From a checkpoint of a small transformer trained on Wikipedia: 505M tokens.
Each number is 128 + 32 x the weight over the matrix's rms, rounded and kept within 0 to 255. Layers, rows and columns count from 0. Numbers have three digits each.

# layer 5 MLP down (transposed), 768x256, rms 0.191, rows 70-111, columns 128-159
137137186109076172121159096136110132159129098170162160102112136172101125141191144162139141146150
143122092163198127141126107154110147090114126109183188061132125174148128135165107155142165113114
136133078043104172149110073076154164151077108105134150121141075135201133055182145155084135137183
088159143149128137112127126091171128152177128096093140102122145147122093100092074172138081145053
099192122119140172137117139116111117110115102193049190103124188152107072089108092180195115101163
126134142081128142105166073174048148131137076160177120159135114160141090104102132144105153157121
114177140170084093119107121105155162124059080147046107128113184108102123093120161052124154123146
135130130093179144059208101175117081157177110156141089071068079116144118140125149154147107079135
134150140148108132147177070121110088133093137091121130113095055131141141126193082133131093112164
169097131156117107087129164085097132100076143107143181082122114132081154074165091118115145155167
142167084080151098102095157093090121113131123103129139149100039127147156163171127093135123143078
189139140076132109136117074134080158101153069119074168112122064176121166173119155124135147116140
151139070140179112164048181146159114107125130125127129120177130153106115111155132145069164158153
121172044120103143119059158180141138157104149177079126134137152134126138118108111170120116113148
123102136099122067110147141123077158152140119139082136130123101127117112124126189153163126117130
145107126114157183098091093128120158145106084188094163081117170069126100121112105095178173115125
178181072161147135145144088146157135182098140138100078162183143073161164122053148140153160157122
110124084115153146136161117174141131110148140150114092110092091113087163161128074118116156206176
067113136167136125174107120123148089092118111115150085072111104151063140177115145104130128083102
151150125176082205101123126168110119083103138172126142102147119146118177126142079116134135106162
207123141168124112138219121105183117085166101137099183128065106169146148121140125132138107137129
082097174137098104143162179071172107136078095112114212159069088075123155137155065096087105157084
089132110117096092167127114082143128097113175118142152160132128116084108087147165090066126116063
166155067107190179111140125099131182162125083094068207126159183100102156118131130074129171147115
151166179173124123140152130131112117206148159094129085103140139185156120112149164140123172120119
106161123161107166112127113118059130130114107125175077107183165088129097137090167087130138110166
119101140108149099146086115113163141077175143106081057118155082129133118101078157127146141146129
137156162127086124110118139181157178183126098091127099090059191132100043113149114079190162100187
144151088108150154158111120073092210124125114138143140075084153191148129132123152122087104162159
112090179116103092173108157172126201144122104161128127147094088153138142119157118099104116112133
147120146160121167145144164106110125128125165106101130092094116150111121117144150176139085117185
142121105125106173136137136156161091138103139149114163108167175137118108161150111119161159148124
105091106058212104079067129177144120110178137101124133112106174142115140141161105165113076120148
170137113078148106158146090095082132172144132131180110070074099191074118111113121135126138182108
124134163185141126134213123150160139160192095180104141119144116130072139159157144122128095175149
129070069155079125119113120108189087082181085110080061184132126160097116129106107130118144156144
146161121149096100136217081119077117127101078093141157130164115191159209090076090102169163136152
154141140145123128064118112133114173128142050124120145134089148207124100135104123129192128110154
104100128134158195096106146195065133139123099127132052127105176110160143115118116106045103091098
147160124136192011082109128134158183097121150096119046114208154123151145156091116101103081155144
168169122159127182105110040110152088137177097151143116134070108123106163097142126122131064191075
089135164141149122152210079170164093110108096177146120106113097148167088143157077127124115101106
# layer 5 MLP up, 768x256, rms 0.197, rows 71-111, columns 128-159
182147131134112106119102129171125101116088160071125168071122162159161121158121071197115188168127
090123150154156147105104125140135153115173139115160120128123087102083132111152079139121153141126
095122097127098167089132106144091069113039137120128164121100103181112136160122167115160133115144
137100071124176153114113142156057069071160172164105124111145150139125140113061078092119118100099
118094109124066105148115189119127119181174108132100150155154135125139031139157115143119217103155
096144159110107084105149139102144144114074129133211148127144117141149122125097161036173162143153
095181102147125102148113119065125179075091081127097097177121106173056078148170114128183174150140
137152106158098131081140142123151076082147159161076102125077083152152111187143206121128101121120
158137071114101120115084106123117134160065102204143122109109142138145077130134061074138158170130
123086112124124093173115134133140169117111142158109122124135093165188170142108119134123117083103
070120079082099168108118075147104067127181128127147130146106136111138191161134127126100075140157
133097090122099053151086102138122213168120104112086081095171173178178095146095177116114171125112
135113092090131124129161171119104132131110109101072137090195099184073086168162140098116082092118
116136154155182141116158122087175126155124141124037110053130093124170139136138112165102147182111
093098123175106134119133128156133179126122139081186174109134130095142148148056148105134123123124
177128142179106169100169138129067141128129119174172112126093128177061125140153166073119128121124
062122119084107106070111131113156120093138098085107082118163041143149135102130129112143112139135
093140114120104112184151138106156102112149123114141165077173082108145127163142104145144153201078
074105118071129157150087186155128099114131156122074123126127135153165161151144093097090028102114
079125094063138178061199102096125081132128128111123027100171195162100126162127102154131103094104
090109150077161154140174130101151113136106126129103170161085128092122070115176136135121088110151
057099115139088072102045100077144109165072166129164130130100182106098129164098123091143091122069
098133164117194108136119053108126099097115163096132124147155091166168109125067138140068110109123
111144142106140131133134091105198169125140168104158102169107167105103115121158118149099135112050
130166099150099147159128208154128117104103111083107104138132095162129107164138123061098157091148
103132121178111077161157127116135111150090129156144170133180164123171103210125188088122162071130
111124184123110125176098077131137105078079145068089196159141169076064119133100117139113055129183
136182107125107082160127108140142135144130098139165086107107159149139137144140111162093122064155
155127129095159142134094127145137112090156155188083117105190215156106132148136073105125130154134
120118109107119086124077130177087163087129173139120081098142089144096133103137095156110135074118
149122154128115132156134134183086184070145123102126127113150124142118139100131166090165157154093
137145094135126132141114131187117127111126122176076104123100100200103222180099116076117087067176
152101122057108181165147127127096099141137109074149103072108095142085174139133081085140166135129
131142156147115081078109177096128128141123134125120072145133122088174104081119146133157106130198
133127142136150129134085160154106114115091175126092210143125141059101111170087143134114145150083
115130080072138112147124103173175165096126108138167151157131090077124135089097166123111138124093
112124083077092144104077151141146102121134113167089157177098084121121139147159093145201146093079
101103142138121178141122113110150145099160102109128081189110140110144162136089062120172108125091
103082173162157144127117136147095137076109161123107126145078166077145137117154074107111126181196
168162110137126155132117150123204138099137114160082102159146158147171134086127143137115166135065
121137076111073150096164127106147127144167138108135131112191103118107149150104145154138135126115